config = dict(
    n_layer=11,
    n_kv_head=1,
    head_dim=128,
    norm='rmsnorm',
    norm_place='pre',
    rope_base=85500.0,
    extras=['capped logits'],
    init_std_qkv=0.0316,
    init_std_o=0.0,
    lr=0.00125,
    beta2=0.99,
    decay_fraction=0.718,
    decay_shape='linear',
    train_tokens=661500000,
)
Each number is 128 + 24 x the weight over the matrix's rms, rounded and kept within 0 to 255. Layers, rows and columns count from 0. Numbers have three digits each.

# layer 6 MLP up, 1024x256, rms 0.0728, rows 496-545, columns 128-191
142064126105137091107165129130140153173158112121110105106122136115112120127130103132170114128084157104122128145166123076094094133105162149126136101116124119117128114148153167111131151140116082
191110138103100100120084161122102136125163099152090129122139142146155098117124120145124136162130139131151112175130162125104106141125167138105149095112095156140112094123135152151147115080096129
102164103113121139094145142167161154135144122104142149099149165141132117171138106132111113119155119100117194098150143118079136110134115081105166120141076116144107107118117094129121133086180154
156086122155075120153139112165164119164134140144140134115141166135097120052141131091164097104125116151120135142129124115115122121136109128126124085157151146115106110152146115170121123140145152
098142105169120157147132111119122115121177148102120132150142125160115121142157142112120090092131108136140147088124140170110122150169131167128166120123116098125102111110086152203170142130101136
094123119174144170116116112138135101135114116154163129127130113096119135143099165129134137147106142113132123146145133102098107092125126147124147112120146143129111119173125150134152132121167117
200082164129067169093119112123129120136188142116138139127109127123150101128134089143122139100140148134115134128112164103102143136137133164152094119141125131128115132109115098121139131134122106
133120113133122109123091145182117153104122118122131126156057126088127117131120100181144132107109138137149137154110151151096123126152167086121149098084139109139106113102102169148152150089112154
132133106136099143125123107188091148132088127129114113087115167116117083102136111123103129128152162132102098148132144091178131129142101118108097138085171117123119111112130081113147137112154158
141148117176124130152096150145118114138111109135103128140142146142136117149133107127165113142084113169143121131117136160132119090122124122082096124096101129144118157100157129093142122118138152
108146114107171099106111130146126156142094130120163131166167132120157101176120123128128110173168112139116104099189136121104115097141149154115114122124162132179133107132129136175124120127108116
156123069151146128133095125104092133113122108091137152127069135130142106105172146125142106092071149104118145113104125119130112137119142138134132151106129157127126151116171126132137125123091132
099141105144109084120147114115153107136127142127123154134155140102117076135117163140141159087110131112159172151120123120099101101130120114100094134084102150141133105135121124127130112094158136
172111127118092132125138136130147160139131107127145120113098166150100136094122106153131115130146155142154100141177111112155136169153148105138091151163089136110107141100138131115130098115111114
086124149153101114146156091110181145081125142140142133173166173115145167095114093105129092152119119135098118121129100119134095152117149114096134123122087100163108134160099129134111144123177087
126132098142128137085132140141129126130109168119139143114140142123157078112118141179128125136093139173099119098142100147151091132140103148121158135163099124155127087107143100187139115131107116
133136107151146156131088114156088140063123152109155101183121148126102123120093107152152105139091116113135151128108184157120140139134102114151159133101145132097110153135148138165116142124130117
139067155103121093136135158127118160149144143158099099129058113110122119132099120171098121076112104123075097160127117117105109131101124150116186073157121126101126142101162116161113182168121113
114126104147118165134090096117141103145131136127094103111124111130146094128128134188155090117124156103101147131115098150126145150148148135114136121156107169126085122114104108144142092123142095
122136107146151093154095130132141161102111091117146141146143126099082113130128152109132149146091164113080151114126137168082143136139110127102152124105139183164112114134163128134108135106116146
153134117101119137115113128152135125102065136139126201143117107116117107116129095123112093144120143135131086162152107120131120125099149146119113124128114094109129130108149112139117155128177123
147113111123173144180121121145095131114117156123145177116126140136143105105157079149139131149124159156148129149153153126103128139140145135091121133094118131111091136138154175140129102139135172
096113108157107091124156119109138107172139117131108148137092119100128102156131089136127127099097138147129163123152101149124133138115084124118138153120125150082097109137095124123123120143139119
114149169106150102100140143112166129192134153184110104116133166080128067140151091143155157109088104123112115135147124168127133150136162115138128157134126111158131085122120133117109126081115132
151097126163086124144077129126118141119210122165151111108108115107132146115081101141155115105144121102104111156134162158125124162144130172141165116122125163119114127142142110153125072119119124
099091165137083116130138109167123144138067138137130115156159149135081136174107142109158143115112120104115142126137107136142090168148148085140145114098134129127105129108127159088128125144138106
093146129141171137138138138094108087104141162158144124136104154113124099172141128132110121163140135140107092121144126146078100167114117146150087158113126138170124140082153125139172141123103143
150154090148130136116112121152098164104143165132132139122104126141142124159137093129126114138116110135131171092160147147134101109150111129126158102154152153087114080140130134124130123133144131
119115103119080151106194140120140190133089108136131092111157120142117103148110122115114141088092160176138102131136117091091095139098135166133157133155135160141116105130128148153151102075092113
107104125112133135126100148102093131178088113151155164154137131126133105144141104141120139122136110148143122151132152133127116127127148111131124116143097114173118155114146131127156090127141057
153130107088115121115080135145080097123150092108108086150144126124168101143098115193100113126120120127124119123152139105133116145162144150100143097119117120121109132163099117160153075073098153
140112135163128130152103119131124136117132140124104121107141156075122148127152148126079119134127078118099131131091162158128092121103136141117137085141102119135084142078121106126135110149130145
076103104159128148111117143165103122122133092144127164138089115170121116144126108103139122103103165165101153131124136107123104076160147097108156183131152140115115135159133152135148143095119114
085159116156128152151116111139129130126132133140110117125095138152173162163121147113120119116146138116159077178112105145150132131155161114113097121124062129122102130148123122137157141117183160
156167136120141126147114125137173202110138135136081170108119138155113139110109117140126143148079128157110142104162118090128136153099120145145151140131143159120105139117154117155119110113124133
117104128137116150124129131125139166129143136111131150127142147127148135172131142152120128115146148127134131124116138180107119135093117164091175151124098127103136113102165115110116138122170132
133169144121126159143101157097147115109136121135102111124130144131116142103164146150115131137131138110165160116135107140145115135098130128132111139128106132121101145145107132104131097128119130
128100112107114096136157140130125117129094155103103143129106158139139109135149122129121125126107097133108086164156137134125093156093140104124095117096132133118129112130078099147151145092143133
115184073141151110155104170165123110124075143117150160116108112132122160097127126116081148139103113136142086113142100152134100135126161093104119140067153146101074162118157189138158084163128137
120136144118105116139142148191153131170127138110181143147129197146131136151089165131165087088152127143096153112091104144138133133126122116168120129150087116136105082117104126104141149160176157
152112128088141139132098116152111103123142126110094139139119127137166169134116151125142154122133152135144127118121106125112119093089152158125176126110125161122078119097126130105139152103111147
143153121180090114139143136126171110114112193121108136135140156173179128128138136168111069106099132135127132155129118148135131127155127132083152086160070106135086080150142137142162090128174140
118120175192142149155120178121159106125115142123087169122136106151123147143127119096116063154113138127068105158111145118133062139119149115112128113159117133097133138144132138193110094112106128
110128109122121081144140130116126123151097118100104113153079151113136150152118119117169154102136122127104135119163088139119131129148159160164115146127097138164112125090112143147128161094157114
170122135115137132160138131098126135082137149111153124112169188131159148131134124111139117146139113155113111200163159148146118120160130117098096076130109082143115142103149118121169142071104140
163117098127112158117084158128107156090116117167133144137066126130121084148101096145137146152097158134136124080140125121117124137125143102106115101147136139095124111140157130113164145127164133
136103148159136135160125138125119119172144157123078116084131152165129121144117170136125058110107133133138137180145114162117121137120125122131104106140125123153120115152109157114127103117173122
121129125142127111117133139130161146117131115141143122123100165141130111149099073119124129151152130110135116128105153138133122121115101123142095111116119121130115152117129057147171151092142147
136116149122122064149104132116104144130127145094091147159142097162132093090110131129122084092100098079110139113090161158110119143146151136146104119115106154116130129123087124130143129112118190
053096142106108119104106153144127100136107118114117125117140134162160165109092148138096119182152157192132135149106130146149085102138131123119127083132131145087131130099166155150119084128111112
# layer 6 MLP down (transposed), 1024x256, rms 0.0656, rows 496-545, columns 128-191
120104098134190136102103142141164131139116132119134107128115112096165124156175094131136104133105120098118132095077145139156112122141084126113169118172136130119173156163126140126111105159147111
102134147121136130092123123099127113125143130177142125116122125150127125133118109113138143129146128154171145159121132102117126160070167107141106117150106122144115115133118153133117114110112083
114140121130108090139140138113139108116121134120123156092157111165098103127142093125131159108157122163138118091176132112149100123155113144146109141114168128150104126148152148138116108100172131
161166137132177129149176138146145140154128124108115155124102086153136122090149106100159195117114133140170171106143108151153156107137116172134117062173119166183126094127103074146163142164109126
136174157166142160108137137146139138145130120172120094125128094116137115118128104132119130159132164136126098130107077199094117123168113076140129137131140120119157120131126129123116162086112104
121149153158171145115086124139138143114134123132159158139070165110164119129103133141133157131130134115099138107148094125129141157108123114109146127145149118145116152137124137145098106162124185
142101114132107115103132092153120111142109135134158126140102153115136129117143131143103163115140123105123143092124119122156154111156121124110125103138115148135073158118112094149166153119146091
130167085100126086143110097157176175146114138160133137151173156119129148145134144108114176121175139151129138182138124149140122130160123121100098128129161123140128107101126167083180120119107129
132133166122131123136107111162115154156144120155109126099133155137143095138120132161107129158127135130156158109164095081141158144116113121108126144133145139129113096107066092131145117123126125
146191141118123111133106123107113142144119127125140105106159129109137138151067136034173129114086126151154141131130130154134096114148110109125158178119146130044123148112156144144138128132136110
096145122159122152155138125158156108142137161082159149102131120122100065156192154094146114163126135125150109074127146133112173123130114142110133152083126112126079157130098136110134185086122145
132114122166099126061123118148140122151152142106143086109135111127118114115106133112094099150118134125117113150147131153137167121146144094102144133136104135119211104119123115124146130161128061
105136094142168119154136118127141113118098140109116142130173137125117111103158152153121151148137149100149108125133108149149126145136161152117153123144096117130091100126151128101179110100106150
112082146094119130111120155133141093124137071111148136117136139166140168182134156147119140119081121156132127124106112178117110150132135138146148163170118114149124117148181145091143088162087120
100130168137120099131135124147099080125120131088143116136146096110150134097148135173136113144096115133164124154124198139091123158135147130109172112116082133126137172155124158184174107140115122
133103111122136170106155109153120104128090204125098106132113135171122100125137101119137114121104118125085122145161109136129125152068126100111120106095144115107041139145125187141148116177154112
107119111135143139149142111153161105155152110118146106108130088137137148096129156106128121127161141154153130176134130152126109152118145099094087126155123159138170120114136111094156141154154153
127104142137091120133125139155129107157152125122164142140134088093148143091068144119190147116101109130097182136135172098082154102125067115153127072165111157139147166158145135142119137109129127
122118089117076135092150104094111128092134124144143134122136161101088136161106124115168115130142118091136117112129144126104122148127147170097084130153079149178106135112135174142119130109147093
166162131132186141130097137167105144154132089141129097136119122113121098134159119080100131163136151134152171155129090109109117111161108158120125115108182145111150092155129139100142161131137114
126179158136118095128126115131130107125129100128124121108096054079171167178141153133110113133089067112126101098118130147151147176089114125159123105131121112124192106121150128140161169137133127
124101104093132126115124111160143090100118149176146180153156127120134105109146124178104100141119149124149112151149093134121147154122145128096119100125109151125121144176130090121128121120135144
096166135146107093123122153135161097188116130106124100107098128150106157163124152139136141117094107104127107120127120160122141148096073114126134146097111121113106148156143129130132140155135129
125146104100133123148151120117117132111163148136116115168107156160127095125160138174119116115146115161105113123120084159140122101153174092135115107179138094183147099166153117139140153044136126
116120134125121105106118118140145139152145058127109135120149152067136131156077099098138140119135111091123098187128165170092133155170104121126108151102120129077188158126131096139107102164110132
150112150109107148138132096108104105141091131125114113104135138102150083104078103120146121135126157134100129076127113122120087138138096141104111105157150110123099143116108100164127117120115124
119130124137157174148155119126139130124119132116117120162121156137120138138116141112109096084131131130127080107109119124134121123127108164153189153106124093172092131140140145138146103093109130
132145109154127124129156100085140115100085136116165142099124123087101122095154102178135162151108162128142105080141110104156133136122105079077103105101115173122182113115102102172120161096097145
165090124095119138139135142099141126151141141141137103104154123105124145098147135099153144185105154120132122078133136161148156146072101153122122171159089135141118134117136109135084124112141080
150119093129165157138122122078105108117106103146123140117103124132096138169161149110141138117137110111102129149128112098145143133105123109129110117131122102139118114141062140077132141144126104
119121131101120108144131143150157159124128119110163132130129113123083092113165098147119148120130117151136092112136095119145098115130161141095103091158148090129132154109113114161130108167141116
139137101115115167111098138115119133158129137148157116101159167073120138078120168109130137117129100125150093181151182169161115095128106177106113098171117143149080070138143138110153156113109140
061100122138111158135157115154108144137146181098143116146087161181143119152100168139153111089108168141144157134120142095125084091127175086093141128174130099123122140137144096150115110078142133
049145108141136129092146089153100134148120113116137133130135128136121097068132134127122081145133136147165144151119145179152157106143153154085133097179151182144136144152149171158157149088105128
170127149154151129108090138171157118113139089100103138158159165122051142133137138133149158120138104158156117177124124146113123155082124115115124127083135107116115113138139134126136133123160169
146121137097119110108164156137117118139150100089126139125124128127120149111122119121092138135139141133140116127167161153139107081141114148071121143120173167148193115119086106105171134116138115
164147126117147118118111121134175118079145123095144081127129125088110121107117151139138144143132117123138155133127141170128111124117125125131137124125134122096132104128142112121137100101112120
072088122125110105088118110121128130118137161159101121206123136126105140124121142091141087160165132143088117143099125140129138135133083145121148171135146158122243111138132129118147114145099143
144177126123108132106126139123143129152138130150153121148131121129117141116074124126116175140131144121130114123126109164145142107091151139117118159104139125149116113099073212131096117122151164
109141127140135148132152144154085129126131137120098116089098107126124117118132093175090097158135126156160123104124154131148147125128193123110097148138157134145150129107115123171107122103119113
151108151113146136142117065117173109131119095129140129082132161156136150132146117110125122138124122137139128138139119135126136098141161082118132115149151148138155114129110116109122114111117139
111092126099119082101131104144140121119134113147112156128155136135125157138153102060130172155164120159130107132072162127140144152150160170124132099152133104134111093133144106108142138139134146
133116122132137138118106139136152092164093121130124127102122128120118140123114125119123113136126146112125111132078108134146081110162169143125145149170132134096062130085099136132106165150115123
105191173174106120136116107110114096091150151125117159135157145123110164151141164121119123151103118116130098136122169092124139131172117119195133143110132137089138142127123122160128146120167130
151145141123153138083109120118156144107127145112135145077091090122164147118154127139120140158127113170123139159168168130118113122167095136180092137122123121162139164116129176151146149130127158
120131091124116163130127138121148154095144156164083111134106149118119105114095169181090121129129127169107098161109102150144146142118171163103117115128138135091152129136133114150087142152149149
102116073177142132135166097183106130146124128142135143095123109139126173095120132111145139106091121125131124096100136129129161131107075092105112152106139093119201128128159166165090146155139124
124134145117160137142144142122135116137126146107119132120120120094119123123102081123136135132128129132095125110121133101123145099126098124134121105139094139155126131113135080138090138134187130
119157164139088086085139113127126130144164152056134141130069138108171114072132096118113140098145151144146174137127148139130074111154123152157179146144107187156173145138151176110125141136110139
125090083126125094121123123137128133130154163169123133154115142172106110116125168136122138120142142153150121138134131094119125114133097133138112151120113138112093141167147108121090187092088131